{"n_head": 12, "d_mlp": 768, "norm": "rmsnorm", "qk_norm": false, "init": "normal", "beta1": 0.95, "beta2": 0.99, "schedule": "wsd", "batch_tokens": [32768, 65536]}
Each number is 200 + 40 x the weight over its row's rms, rounded and kept within 0 to 999. Layers, rows and columns count from 0. The size before them is the row's rms in percent of the matrix's.

# layer 9 MLP gate, 768x384, rms 0.113, rows 324-372, columns 192-239
108,208,236,207,197,152,222,213,231,213,227,190,237,230,222,149,206,196,183,203,263,249,186,242,203,177,257,245,179,198,232,248,167,242,257,192,250,198,209,220,168,246,111,286,222,202,264,117,210
104,189,216,165,122,218,249,159,161,182,163,164,200,179,148,229,249,249,230,277,275,175,286,268,203,215,187,312,140,190,81,167,203,179,130,203,210,287,206,220,184,237,169,209,213,171,207,196,170
090,183,223,240,173,209,234,187,201,245,232,294,245,272,224,204,166,184,196,188,170,137,276,228,186,219,206,296,152,188,172,208,191,216,147,206,144,238,120,209,229,267,151,135,173,154,291,192,229
101,173,223,217,114,163,163,197,203,215,173,254,210,154,192,257,185,257,178,179,237,152,227,188,266,219,174,166,153,156,245,250,188,164,207,138,213,270,259,122,171,261,196,240,169,213,267,170,181
102,167,208,174,216,177,200,207,181,158,219,115,242,226,240,244,197,86,183,152,186,175,226,197,143,265,180,254,194,170,196,140,232,181,158,279,218,242,210,288,218,203,159,94,269,122,219,188,234
097,199,211,292,251,139,197,197,196,193,234,137,176,163,210,194,152,213,153,150,228,165,156,215,174,218,208,311,184,235,211,159,207,184,165,199,253,165,195,193,239,75,239,239,233,210,175,230,184
101,128,200,174,155,264,153,274,230,209,279,162,156,114,168,174,254,186,215,228,264,197,181,197,149,218,218,168,227,123,178,178,209,230,232,216,245,149,210,147,190,226,159,156,223,215,224,255,232
100,247,162,129,244,243,129,180,135,218,166,196,261,216,236,233,213,200,248,196,124,156,304,208,156,207,218,215,171,150,270,221,201,191,189,224,214,156,200,178,153,198,141,212,207,142,189,208,220
098,182,262,198,203,224,157,167,208,235,179,245,255,197,254,247,242,204,217,183,183,217,166,139,247,223,196,171,263,276,142,174,157,209,97,223,228,227,241,189,239,231,131,177,158,214,176,230,184
102,228,268,158,211,118,196,202,190,164,198,208,238,212,228,238,155,218,199,125,218,179,175,201,226,187,206,188,273,206,230,224,137,286,195,197,252,192,207,201,192,140,163,231,130,212,207,186,159
097,182,231,224,203,168,144,174,184,141,190,187,232,124,138,138,210,191,208,213,156,181,128,306,101,204,186,185,233,153,208,153,214,186,192,196,178,139,208,222,174,178,173,270,198,245,209,211,262
093,191,154,238,177,232,220,177,170,239,177,173,242,119,232,189,171,151,200,228,243,226,178,195,251,260,239,265,198,215,163,168,237,191,100,208,166,190,221,173,225,245,198,291,243,161,150,158,231
098,157,208,153,155,270,141,204,175,151,207,157,259,145,174,234,201,214,219,192,171,174,153,226,269,228,150,206,153,218,231,122,190,139,189,147,223,266,146,156,197,190,247,225,200,157,253,166,215
100,169,187,237,160,196,165,249,213,211,167,197,260,260,176,169,197,196,210,201,114,212,207,272,220,173,192,151,175,275,127,252,189,183,222,158,235,198,214,214,139,206,128,216,217,272,140,230,217
093,216,255,240,196,232,236,157,197,178,135,272,255,183,205,246,165,226,178,265,159,235,271,153,186,282,212,185,208,237,173,230,168,267,160,235,134,181,127,184,213,169,194,147,225,239,200,172,180
102,195,222,183,215,249,228,163,171,212,208,160,174,286,204,237,125,167,205,138,255,77,174,142,235,188,178,216,141,229,172,156,188,222,174,292,248,220,133,201,196,244,220,245,219,227,153,156,275
103,197,185,228,162,232,185,203,180,231,176,230,186,185,174,204,248,209,217,227,181,169,172,218,260,210,171,232,204,270,162,193,205,214,200,209,216,215,216,159,238,195,218,220,197,247,164,172,211
103,236,234,180,180,121,208,164,144,159,186,225,169,210,240,145,238,182,238,152,194,275,189,251,193,187,255,156,174,227,114,230,210,207,241,255,247,170,182,199,279,236,178,150,230,242,274,162,244
101,205,221,177,217,173,126,239,210,210,286,210,150,248,193,225,158,234,241,137,139,275,208,207,252,101,199,210,278,206,238,169,221,229,269,192,203,207,229,196,215,217,246,259,199,290,236,196,198
102,129,209,202,189,172,199,207,161,153,234,212,232,236,211,224,184,127,202,199,254,125,224,141,211,208,246,205,208,171,203,231,134,187,225,131,188,239,229,138,194,187,169,227,211,205,190,190,243
097,153,196,229,179,197,161,180,286,236,304,183,174,181,161,255,170,164,150,231,214,184,263,130,235,198,190,208,140,263,199,166,182,174,225,192,163,259,201,176,233,132,184,152,224,241,140,197,145
098,184,96,208,185,161,112,178,238,240,132,213,176,232,154,166,306,168,181,194,154,162,174,217,201,145,212,254,227,200,214,249,227,164,154,233,192,197,196,143,167,194,177,204,190,179,131,212,179
101,212,126,178,139,236,236,153,199,141,247,165,240,254,174,237,188,159,234,136,194,104,167,249,268,244,168,236,199,185,299,228,206,241,193,244,236,149,233,243,216,187,224,188,163,188,218,182,174
100,264,146,156,161,241,182,167,286,184,271,129,210,209,245,142,211,224,245,231,237,176,95,195,236,226,177,287,236,177,136,205,151,164,165,209,261,219,189,233,234,195,227,165,200,189,261,184,217
099,150,237,193,257,226,286,157,224,255,156,152,189,150,204,221,203,176,222,197,229,186,206,183,324,211,143,256,237,168,197,237,221,191,180,216,283,195,218,280,158,213,144,215,216,229,180,232,172
098,263,192,226,205,218,213,198,164,157,175,175,279,234,121,143,156,152,181,271,189,192,197,189,174,158,191,133,206,182,131,221,154,239,262,225,223,206,174,185,157,224,210,205,95,170,198,176,223
099,191,384,204,193,106,163,181,114,251,251,223,199,202,148,163,140,211,279,197,149,196,184,160,174,198,189,203,209,232,185,153,84,206,211,197,210,233,186,219,231,194,163,215,270,237,185,237,194
101,161,202,179,170,147,203,192,233,199,168,320,201,204,247,170,213,116,181,202,187,163,198,180,244,165,198,147,248,268,191,205,90,296,205,170,250,186,172,162,146,234,119,231,173,198,209,190,194
099,215,153,173,269,175,181,152,246,258,123,250,184,246,187,141,157,331,175,186,163,275,232,197,231,173,190,221,145,246,218,194,225,172,179,187,299,220,194,200,209,231,200,175,242,188,228,208,187
096,164,235,273,197,222,151,187,175,192,187,141,206,171,182,211,190,208,250,199,296,174,136,129,196,245,245,168,167,274,204,251,169,192,238,196,218,197,261,177,240,215,199,233,172,205,163,238,100
100,230,160,147,199,209,245,268,237,164,185,222,193,245,268,221,152,211,182,164,254,174,218,140,234,179,218,192,208,245,190,174,137,192,231,225,238,189,196,146,144,269,180,197,256,242,230,215,224
100,196,225,181,131,226,197,157,158,217,161,233,103,151,202,254,202,288,201,185,170,217,222,127,170,279,175,208,191,256,210,205,269,158,185,188,258,193,241,148,148,189,210,229,122,250,222,274,213
097,247,201,201,255,138,215,258,230,249,185,175,181,169,171,233,216,231,225,161,178,204,221,258,176,223,221,271,224,167,212,251,236,199,158,242,226,193,195,252,225,219,172,206,203,195,176,253,149
093,189,199,228,192,167,205,153,211,177,207,136,224,190,202,153,220,197,183,211,173,216,156,301,217,204,208,181,235,201,214,153,202,162,242,183,246,213,177,238,217,280,155,227,254,217,219,214,228
097,148,161,177,151,224,174,277,249,204,216,202,143,151,262,213,126,193,146,195,171,245,223,215,218,182,202,181,208,193,156,171,213,234,233,153,221,148,132,199,240,233,213,170,170,220,222,236,197
099,223,231,196,206,144,286,245,185,181,263,169,171,194,222,214,146,257,200,149,215,197,207,137,206,220,194,208,266,228,210,244,191,134,186,123,257,256,185,236,163,213,235,209,223,139,241,124,267
098,214,190,183,142,177,195,218,142,161,214,191,224,222,221,226,208,143,165,185,130,148,107,262,199,205,157,196,162,177,192,185,178,221,180,196,265,165,177,199,116,217,286,189,186,153,195,198,242
103,139,183,201,187,231,211,199,152,259,154,255,233,125,226,247,148,240,157,207,208,223,184,149,199,241,193,282,218,202,184,216,206,159,197,126,219,147,144,171,149,207,179,174,248,190,184,215,141
104,231,179,185,251,218,254,180,178,209,127,212,160,231,213,227,160,220,228,143,237,200,206,208,177,160,199,164,281,259,241,171,167,198,216,157,258,164,193,239,118,201,147,216,199,233,224,223,252
105,171,194,251,280,194,272,219,191,205,159,241,190,223,203,186,205,224,108,176,192,247,246,154,153,163,215,199,92,267,191,182,214,211,297,132,211,203,267,205,238,249,229,134,164,211,231,165,159
100,219,225,220,150,186,254,166,256,178,138,177,222,205,198,213,147,158,202,158,191,171,145,232,223,155,149,236,154,184,161,195,231,134,205,214,227,212,165,206,244,224,173,211,245,241,243,239,113
098,177,198,226,265,173,236,175,158,192,164,205,158,183,201,246,168,200,222,207,172,156,265,220,194,180,139,218,123,186,175,197,157,219,182,214,223,184,279,205,188,215,201,167,122,172,194,148,245
097,251,198,201,191,225,265,190,227,237,235,184,247,185,233,195,174,229,204,217,148,198,173,132,236,117,194,119,104,207,201,205,104,163,185,186,156,242,131,200,197,213,157,233,222,232,278,219,205
103,170,167,251,159,166,204,212,221,240,171,242,252,248,205,154,180,185,165,186,209,258,285,150,189,188,236,229,287,203,199,220,217,156,208,182,236,256,218,273,240,163,196,191,196,205,193,178,184
095,237,196,214,144,222,140,182,220,181,255,179,204,188,228,183,238,182,192,151,221,158,221,181,187,237,207,232,177,112,209,189,246,154,166,214,186,207,200,184,196,158,189,175,203,194,228,142,183
103,253,178,212,267,147,122,199,153,196,256,233,233,141,232,147,194,136,238,242,177,130,210,208,207,162,175,95,185,172,163,193,175,186,186,189,243,235,166,147,208,148,161,297,171,203,198,196,179
098,210,254,238,227,183,199,200,204,178,180,158,191,252,154,199,145,169,276,272,196,136,143,233,306,174,185,148,218,258,214,198,200,273,210,226,169,100,148,204,271,232,192,211,260,266,180,216,176
098,196,200,193,165,194,194,207,242,143,182,194,173,202,187,250,155,209,165,134,169,209,215,170,181,178,274,241,152,237,149,119,193,253,126,66,206,253,224,159,204,261,194,219,168,230,218,201,193
100,205,157,156,254,187,174,125,269,169,143,202,218,165,279,254,144,211,210,134,193,198,249,142,246,203,236,227,221,176,251,119,215,236,226,190,195,163,152,163,251,213,243,121,156,255,161,236,216
# layer 9 MLP up, 768x384, rms 0.12, rows 324-371, columns 192-239
102,200,282,176,192,163,201,276,236,230,159,174,175,169,218,198,149,233,211,139,234,312,149,234,171,138,169,192,187,194,266,216,208,216,212,153,263,173,118,192,253,205,225,212,155,240,149,235,201
104,200,155,176,230,162,268,212,276,171,198,156,161,218,200,189,114,253,218,179,213,127,165,181,196,233,130,177,219,225,234,176,169,127,283,209,204,201,178,186,246,271,181,182,208,194,141,156,241
093,197,159,236,158,210,191,229,236,125,190,148,258,182,234,147,220,186,240,217,219,166,197,181,174,239,171,168,211,264,201,317,153,193,173,229,155,145,204,182,210,184,229,204,241,216,217,200,145
100,176,227,196,169,245,195,258,142,153,251,222,140,188,158,161,202,191,220,229,161,301,224,201,199,173,244,237,215,200,113,199,129,193,139,211,128,133,213,232,236,205,178,211,235,172,211,218,173
099,232,165,145,216,198,155,136,229,154,150,193,207,178,211,176,262,210,235,186,196,204,271,215,249,221,156,223,187,183,183,251,120,212,263,218,205,296,212,203,202,148,187,181,180,114,161,219,147
094,199,153,182,247,239,151,158,153,176,204,197,235,156,106,200,173,209,155,187,227,272,191,231,171,190,182,189,246,101,158,227,169,172,201,221,230,284,219,227,156,186,211,226,158,171,109,209,231
098,189,157,193,158,174,219,166,133,248,207,165,218,160,235,193,232,227,218,158,244,185,198,212,166,180,224,126,194,250,221,193,280,145,97,189,201,232,248,249,234,219,214,212,164,167,216,266,218
100,192,198,173,177,268,220,199,221,167,174,193,190,165,224,182,257,167,245,223,173,132,208,213,188,229,183,169,220,258,189,320,122,265,183,168,196,93,267,148,264,183,160,158,166,242,223,153,192
101,185,192,104,257,227,203,193,221,200,219,175,149,209,233,244,209,148,236,210,240,270,260,240,182,195,194,162,218,151,203,173,138,175,204,175,220,203,182,215,182,238,228,218,208,186,172,211,172
098,175,318,214,158,158,229,223,139,187,183,218,175,100,161,205,195,240,133,157,225,175,179,164,195,184,197,216,242,215,223,195,171,190,265,173,193,127,254,253,167,214,202,239,254,232,145,256,186
097,256,249,269,197,175,204,213,197,193,191,197,224,218,118,148,236,248,131,157,178,244,224,190,248,231,188,252,175,185,289,181,209,221,188,229,196,193,192,178,150,196,174,230,209,174,167,163,263
095,171,232,215,191,215,261,200,249,220,177,236,155,237,194,292,230,234,187,233,184,229,159,157,226,190,266,231,153,134,135,163,258,234,219,230,243,165,252,154,200,248,207,258,274,123,176,253,183
101,153,209,259,204,244,228,207,137,222,189,208,248,244,188,174,249,227,219,228,169,274,276,144,211,161,229,194,280,237,160,247,247,241,198,128,183,184,238,255,177,216,161,149,219,275,202,230,215
099,245,181,185,233,216,271,264,261,181,171,158,182,196,222,124,193,169,178,141,202,202,186,259,231,154,250,227,194,168,232,165,230,176,157,209,263,196,248,215,200,273,192,216,150,172,222,326,263
093,212,176,199,141,158,151,197,134,205,292,201,201,141,116,240,161,217,196,172,260,165,201,188,206,181,214,273,185,215,175,195,257,187,207,286,115,202,211,298,163,168,216,149,221,140,229,244,153
105,147,177,233,237,231,219,214,134,178,137,144,214,135,210,242,220,166,150,249,179,192,223,271,218,195,248,180,192,219,182,265,135,204,267,227,186,156,137,195,236,204,204,159,208,277,226,197,235
104,179,187,223,146,177,231,173,226,185,186,205,224,205,177,212,197,234,132,285,218,147,248,150,255,163,177,288,211,179,208,175,163,193,205,193,242,184,265,168,221,237,164,242,239,181,156,252,134
104,230,182,178,202,181,269,196,118,157,269,109,228,165,205,132,147,199,205,167,262,189,137,206,214,184,198,191,264,207,211,178,248,191,228,235,167,157,174,266,242,230,248,184,185,185,222,186,187
102,164,145,184,230,291,216,235,208,181,228,196,235,160,207,185,235,229,218,210,142,147,172,234,175,214,213,184,288,189,161,232,255,259,248,267,152,182,230,276,198,199,188,206,129,214,186,274,245
096,250,195,183,157,181,216,289,142,138,181,231,223,155,149,164,174,234,151,281,157,206,214,223,240,190,215,178,237,270,147,97,211,177,165,231,203,169,194,201,231,196,223,150,186,216,164,207,103
098,224,140,190,192,210,264,236,189,208,167,179,266,162,188,163,241,239,222,196,221,185,123,268,90,223,207,198,187,196,160,240,241,193,183,189,233,243,213,209,193,247,223,238,225,283,269,188,216
095,175,171,194,135,173,215,264,189,207,135,232,146,252,243,190,186,218,177,190,251,230,179,170,284,179,266,249,153,204,238,217,205,206,239,273,154,170,138,235,151,169,228,200,181,206,216,205,185
100,203,220,127,179,196,194,218,177,193,232,151,250,182,150,169,180,211,169,207,268,113,209,192,242,181,150,154,213,164,152,224,264,234,133,212,224,125,267,202,176,218,176,188,201,228,203,184,242
103,159,189,269,251,219,208,236,131,197,176,210,146,271,206,160,146,167,227,153,169,177,165,189,191,188,178,178,213,214,166,188,192,179,243,192,212,203,167,238,201,157,154,244,182,172,221,257,195
094,196,156,148,196,208,144,186,122,175,156,201,243,190,174,170,216,217,210,185,196,137,258,320,199,131,219,184,161,219,202,223,217,236,211,215,227,261,155,225,220,243,209,189,127,144,202,251,139
097,177,212,199,165,207,156,127,189,160,224,191,156,215,188,187,220,133,210,179,237,225,182,127,208,157,138,224,235,103,173,179,188,290,177,158,237,289,113,180,194,207,211,252,235,204,221,180,209
105,214,175,238,174,240,174,142,191,264,250,217,283,203,207,206,160,186,197,176,195,214,159,193,185,198,204,245,198,182,229,199,250,214,229,173,185,233,240,209,206,310,221,214,154,130,226,197,246
104,211,204,273,218,205,228,176,172,176,227,290,234,227,242,197,170,172,263,176,194,165,211,205,185,190,206,157,253,306,187,148,164,203,188,185,146,179,176,223,142,173,192,116,224,208,188,174,190
097,193,184,208,244,200,208,151,171,214,161,241,139,260,242,145,218,221,199,177,213,207,158,170,108,160,249,226,252,207,207,226,249,258,143,179,241,213,115,265,185,150,157,207,205,167,278,209,153
094,222,175,164,188,213,131,178,188,218,186,216,154,183,221,244,161,257,217,115,187,240,140,214,206,222,242,275,244,226,189,254,165,303,181,201,212,256,184,160,188,196,229,154,179,208,204,152,174
098,238,216,257,257,189,166,202,202,216,224,170,172,152,237,122,145,276,142,260,244,225,244,206,191,226,177,230,121,152,190,247,218,235,215,232,194,174,193,194,229,244,223,162,188,209,231,163,196
102,241,230,192,222,216,263,163,138,171,232,219,106,194,207,128,208,271,201,220,190,219,270,240,191,223,246,230,148,320,232,205,199,199,189,151,331,181,200,231,224,164,201,232,136,218,211,231,167
099,243,185,195,188,163,204,234,197,126,180,205,213,186,247,200,266,186,239,228,233,178,147,154,84,174,203,245,217,240,264,163,179,231,241,210,210,195,154,313,185,156,250,197,119,257,150,127,196
096,244,176,239,200,245,207,256,207,242,172,242,290,183,202,280,161,127,254,163,162,229,255,194,162,224,190,190,220,192,183,189,158,203,175,302,185,267,287,203,233,256,242,209,142,64,147,215,217
099,196,261,119,213,241,260,142,256,230,238,217,193,221,233,221,233,193,215,134,258,198,236,274,208,223,149,198,172,229,121,231,183,234,211,160,195,219,253,196,169,178,247,132,107,257,119,217,213
104,106,213,155,208,216,158,181,197,167,214,224,196,156,142,203,210,186,148,154,206,154,166,218,172,191,165,197,220,205,193,184,202,216,262,147,230,259,207,196,141,165,208,224,231,175,213,189,187
097,216,192,182,192,180,143,250,179,225,234,228,230,235,141,255,257,141,241,205,200,187,243,126,216,144,156,266,197,197,182,235,241,193,232,197,211,187,197,185,129,167,106,173,213,210,164,200,206
105,195,206,204,204,221,205,147,223,283,211,175,171,198,144,283,205,247,228,156,177,196,269,168,231,217,97,224,183,228,182,169,185,246,191,294,241,172,223,233,236,262,213,288,218,175,196,198,280
102,177,233,202,140,166,209,230,188,257,237,224,192,193,132,213,231,144,126,208,217,163,203,229,177,174,112,223,231,174,200,161,199,247,246,183,173,216,234,194,191,198,235,139,178,160,193,211,128
099,140,258,283,189,178,177,244,181,265,218,195,233,276,208,237,234,271,181,195,194,211,227,155,194,227,107,191,183,107,225,257,192,157,134,189,222,183,254,202,181,191,257,250,167,222,209,144,183
103,214,199,190,218,179,131,199,184,285,227,190,223,244,212,205,198,257,162,249,201,171,212,214,216,215,273,149,199,174,211,257,186,203,147,145,183,185,229,173,199,207,211,179,228,181,207,251,211
096,248,203,194,190,216,281,313,211,151,197,198,141,201,221,169,235,176,200,271,236,160,227,170,162,220,125,242,204,205,192,258,275,198,181,210,194,168,273,178,251,130,187,212,231,184,168,273,215
100,178,137,152,219,145,203,223,153,175,151,187,194,142,167,164,296,202,209,175,229,243,211,167,207,241,160,239,203,203,234,173,197,102,250,188,222,167,148,167,249,239,236,182,220,232,171,146,221
105,239,211,140,180,163,197,218,178,197,243,188,186,260,222,265,201,247,191,178,156,228,237,153,265,257,269,182,159,147,157,208,182,141,313,184,176,235,169,247,175,168,189,226,227,245,237,134,190
096,243,219,191,248,221,182,244,163,193,195,207,181,223,221,177,247,254,183,147,270,266,154,276,191,186,202,227,205,230,219,156,133,195,256,217,193,202,180,185,198,203,181,194,129,325,243,220,186
102,172,220,144,167,229,211,237,249,199,188,232,176,88,194,260,198,181,287,248,172,207,236,203,241,250,123,192,184,158,180,252,176,227,192,133,249,214,173,185,210,182,239,191,225,165,178,170,118
101,227,147,212,214,247,222,244,203,177,191,223,217,238,122,191,110,227,274,123,174,194,232,222,137,190,184,161,262,168,198,208,157,159,238,213,285,166,216,178,163,151,168,187,260,199,219,170,190
101,194,189,240,197,189,227,203,172,226,210,179,218,125,190,239,128,192,159,163,218,264,172,207,218,169,192,190,165,152,215,193,186,256,270,229,207,227,182,169,266,140,227,239,146,264,192,195,205
# layer 9 MLP down (transposed), 768x384, rms 0.115, rows 324-371, columns 192-239
099,170,121,202,276,165,200,171,151,220,180,216,76,180,195,200,165,189,259,237,175,259,152,237,264,236,123,231,174,204,288,126,206,211,180,155,25,171,206,134,250,250,184,156,245,215,156,207,194
104,259,167,204,190,207,198,146,297,276,169,273,224,159,198,81,240,207,159,186,209,158,188,197,271,240,184,130,179,208,259,151,119,202,193,237,339,199,177,175,174,181,231,227,118,167,184,142,239
092,244,140,168,126,140,238,215,236,175,159,178,169,212,191,214,208,154,264,161,164,183,139,236,221,163,172,136,215,248,208,227,93,187,219,230,285,169,225,171,240,217,204,176,141,219,223,145,204
102,200,198,210,285,211,191,270,281,223,188,200,239,260,234,153,142,199,220,177,249,225,208,173,209,212,222,250,136,335,190,218,179,191,217,179,367,231,213,193,231,159,266,231,207,121,207,253,199
100,186,191,253,165,116,184,206,171,223,180,233,212,274,161,216,196,216,209,138,207,256,196,247,185,201,210,188,226,213,108,215,178,211,184,190,99,216,144,200,155,227,147,181,122,192,174,280,184
097,223,147,173,201,207,190,197,162,190,151,197,178,253,225,285,149,152,211,177,294,240,177,259,170,196,210,226,240,240,191,190,217,235,207,180,249,247,191,184,225,229,228,204,172,209,205,149,289
106,216,194,203,242,211,234,194,199,168,280,175,185,159,194,220,204,204,243,152,190,183,284,125,270,172,223,177,170,235,192,242,244,257,194,257,264,170,158,117,342,203,231,225,157,128,219,181,201
099,148,201,167,247,238,191,155,161,293,173,250,195,232,207,239,211,204,153,243,227,216,212,184,148,158,212,156,191,160,173,240,212,172,135,244,4,220,197,122,137,243,162,221,251,198,151,174,141
100,164,126,220,141,143,174,179,211,206,193,161,148,240,240,258,199,207,174,131,266,213,172,244,169,165,193,214,238,212,203,149,194,180,143,224,65,194,248,176,179,168,286,138,286,172,173,199,246
095,213,138,257,204,222,230,283,261,164,227,183,158,172,196,259,179,201,232,186,189,243,147,210,242,219,164,248,203,181,253,191,167,199,176,188,0,240,177,197,167,168,196,199,225,125,191,212,226
098,157,180,196,213,201,208,148,187,240,171,143,220,234,310,248,268,217,212,191,264,191,199,155,217,231,239,263,294,247,161,234,225,131,285,308,308,188,210,120,256,235,221,193,178,221,240,165,168
095,168,202,231,270,151,202,180,191,192,171,165,155,197,122,213,230,232,209,231,215,196,171,255,189,152,289,150,220,95,226,189,223,232,220,127,0,245,230,210,198,193,187,201,130,153,251,211,213
100,154,229,203,245,187,195,202,168,130,146,166,246,199,161,203,206,258,209,191,210,158,208,289,247,180,176,253,214,250,179,254,198,236,238,263,278,183,178,226,174,146,118,109,289,227,197,228,234
094,138,222,242,217,172,189,155,173,243,166,174,167,220,175,165,232,116,167,182,150,223,224,184,178,214,169,235,220,208,130,215,209,206,225,190,133,265,245,261,237,214,125,208,218,226,246,229,232
090,167,235,209,253,225,182,272,194,151,126,203,183,102,130,177,199,197,252,174,152,141,171,167,168,203,203,185,197,242,243,258,168,134,133,236,312,151,287,260,194,244,258,192,236,230,216,266,180
105,153,152,187,206,212,149,192,229,162,216,173,163,206,154,178,244,208,188,170,203,180,196,239,215,237,261,213,165,172,196,193,245,212,185,243,221,283,190,174,252,117,208,166,207,199,172,198,148
099,237,159,220,257,204,190,233,216,124,250,210,205,152,185,137,243,199,249,270,186,159,203,181,142,151,178,262,158,215,170,290,95,251,232,255,77,207,150,137,243,229,282,202,144,212,182,150,283
103,238,122,204,135,156,221,197,252,183,211,164,141,133,179,169,252,238,195,217,200,183,132,219,174,180,169,230,288,215,275,235,213,187,155,259,149,139,141,166,218,173,110,106,218,260,162,214,221
098,172,259,176,234,242,153,224,228,238,186,245,189,269,189,122,137,188,194,186,174,263,160,221,262,191,231,220,143,208,214,101,212,265,189,272,107,164,192,205,195,178,202,221,203,163,239,240,150
102,155,248,177,275,232,225,157,166,212,151,223,131,138,211,239,139,138,149,186,239,181,261,232,128,231,168,262,234,213,173,243,188,214,214,218,196,244,191,288,186,191,244,201,246,195,207,250,252
100,190,155,235,174,216,183,155,231,188,177,196,188,161,132,166,181,175,131,187,183,146,200,203,195,204,258,217,225,200,232,169,216,168,255,154,518,229,189,129,169,242,135,200,147,160,246,171,197
096,138,200,144,169,232,197,78,108,253,215,288,242,212,209,262,254,174,177,88,195,194,158,249,175,166,159,262,156,196,200,141,171,134,201,120,385,190,218,221,190,245,249,229,230,257,191,195,242
099,168,219,268,157,204,190,203,232,178,178,209,192,129,261,164,278,258,200,190,189,234,268,195,210,150,222,227,108,202,168,256,174,232,243,222,159,163,107,152,188,200,248,218,199,173,246,199,240
098,211,123,236,175,148,211,145,179,168,209,192,190,256,239,215,152,236,193,250,215,129,229,239,161,272,174,107,235,142,170,209,207,283,229,163,132,216,192,178,193,220,157,212,209,169,201,202,202
100,176,216,115,201,216,193,281,170,207,227,181,194,258,185,262,196,154,172,231,215,122,171,178,213,215,198,214,240,236,130,190,193,201,196,175,232,153,237,170,229,186,112,172,223,219,208,194,215
101,187,253,267,187,180,144,166,211,242,181,244,143,204,171,132,196,180,285,241,124,207,179,174,176,202,145,180,267,175,150,170,153,240,146,199,43,121,211,175,225,159,173,202,150,221,220,223,127
102,128,237,189,174,190,237,205,202,127,182,226,180,253,241,209,163,186,254,185,206,150,168,152,192,139,203,243,196,151,226,174,252,240,259,187,346,166,219,216,197,283,216,280,140,192,176,90,188
100,157,200,157,235,157,211,182,174,172,194,177,220,176,221,151,173,129,167,170,169,200,245,194,206,186,208,175,182,214,55,186,252,236,224,231,130,266,227,189,201,294,222,138,136,196,261,238,211
098,238,208,282,140,158,177,155,196,188,191,172,204,179,256,210,178,154,157,240,119,222,241,261,240,205,211,245,174,229,225,192,209,223,150,186,99,240,186,147,206,260,163,201,151,184,272,238,184
096,195,127,144,191,237,176,263,179,171,179,164,248,216,174,235,214,231,224,255,128,160,232,186,200,161,197,266,248,147,219,188,222,219,144,176,90,187,183,178,228,192,177,232,165,216,257,209,223
099,166,235,210,178,165,179,198,241,174,172,168,179,185,260,267,204,185,138,227,195,283,159,224,142,272,145,123,178,178,209,201,174,181,225,193,226,219,155,221,183,148,194,166,193,177,109,232,182
098,168,260,219,172,184,174,158,94,174,137,148,156,227,219,211,169,207,168,240,173,239,247,172,259,213,218,216,174,220,185,202,161,263,174,169,0,219,211,193,218,231,254,147,195,166,215,268,188
102,221,299,204,180,157,206,269,166,160,219,233,182,187,184,225,207,252,217,213,169,171,210,175,189,267,161,229,198,223,222,166,274,179,248,259,218,295,238,236,216,245,219,181,238,163,193,231,224
093,165,126,207,234,205,241,196,205,209,237,225,215,222,137,211,144,269,192,226,158,193,245,208,180,208,175,182,211,229,129,137,184,309,263,167,244,193,220,307,211,267,243,225,227,202,194,199,158
099,118,194,232,172,227,157,188,221,138,235,216,231,214,192,223,144,204,187,81,160,191,194,138,111,221,257,208,166,252,253,130,189,244,209,170,251,192,134,260,177,154,167,245,220,227,222,212,292
102,229,210,179,155,205,223,199,187,181,214,206,212,240,171,253,268,175,198,225,201,247,204,296,235,240,257,197,159,190,224,301,170,223,203,112,0,177,311,199,134,186,129,204,177,187,183,217,229
097,259,206,150,234,208,147,221,225,237,240,225,179,174,153,277,208,214,227,205,245,233,246,151,258,147,218,214,200,223,191,212,272,205,202,239,195,164,197,291,266,203,180,219,189,233,191,232,150
102,186,194,300,164,219,251,186,235,161,238,168,205,208,81,143,191,155,138,156,161,215,236,175,166,210,196,141,163,179,191,218,197,254,186,154,264,272,259,174,172,214,171,284,182,172,231,204,217
101,200,168,251,226,110,188,163,157,145,178,178,201,211,283,190,197,184,178,208,227,170,176,174,183,145,277,173,166,191,166,182,138,202,280,259,195,214,250,167,243,192,159,212,164,279,230,289,178
101,223,210,255,190,241,251,282,176,233,163,238,183,166,201,189,198,210,215,187,166,149,208,173,251,179,168,286,224,218,262,149,162,158,180,145,213,190,181,168,161,120,245,167,202,147,143,234,169
105,185,114,208,190,191,199,213,223,198,190,197,257,140,153,124,115,216,144,191,191,172,238,168,196,237,208,208,153,239,263,204,204,223,241,164,363,182,186,255,171,214,261,168,257,261,248,179,213
097,124,148,230,209,234,147,152,202,173,251,210,270,151,198,119,157,253,191,268,238,167,214,139,191,163,203,217,201,184,148,266,209,181,63,214,117,209,184,174,199,275,163,157,208,207,124,197,225
101,223,198,164,245,162,208,182,261,145,169,118,205,197,148,216,241,210,243,274,199,225,102,144,265,256,186,200,187,191,175,245,253,160,185,163,163,227,248,193,181,271,210,196,142,149,216,201,78
102,229,218,196,223,206,264,194,212,171,179,168,265,237,233,177,246,194,174,215,123,183,270,209,249,231,161,150,194,167,189,158,153,149,211,197,106,116,167,215,276,248,199,243,197,231,243,244,191
100,164,157,191,232,259,178,178,150,190,234,219,215,249,181,184,152,222,183,219,142,149,261,174,155,131,155,247,163,191,199,284,195,145,229,179,197,145,205,187,181,233,230,107,207,195,185,239,259
098,228,191,207,245,114,250,240,239,187,123,224,226,118,186,167,191,170,239,288,272,209,290,234,223,219,175,199,172,181,191,198,221,173,213,192,217,189,219,240,207,94,179,212,196,238,171,143,198
101,218,274,115,162,181,219,174,223,170,208,281,183,250,189,208,174,227,188,203,211,167,180,186,126,159,204,228,249,214,258,143,205,243,214,200,141,204,223,207,220,140,195,161,285,133,175,224,211
102,252,234,260,261,146,237,254,263,218,160,142,184,169,248,244,126,258,179,270,180,195,187,242,156,169,103,258,167,184,136,186,144,212,241,208,191,253,229,234,208,223,243,220,165,222,268,204,152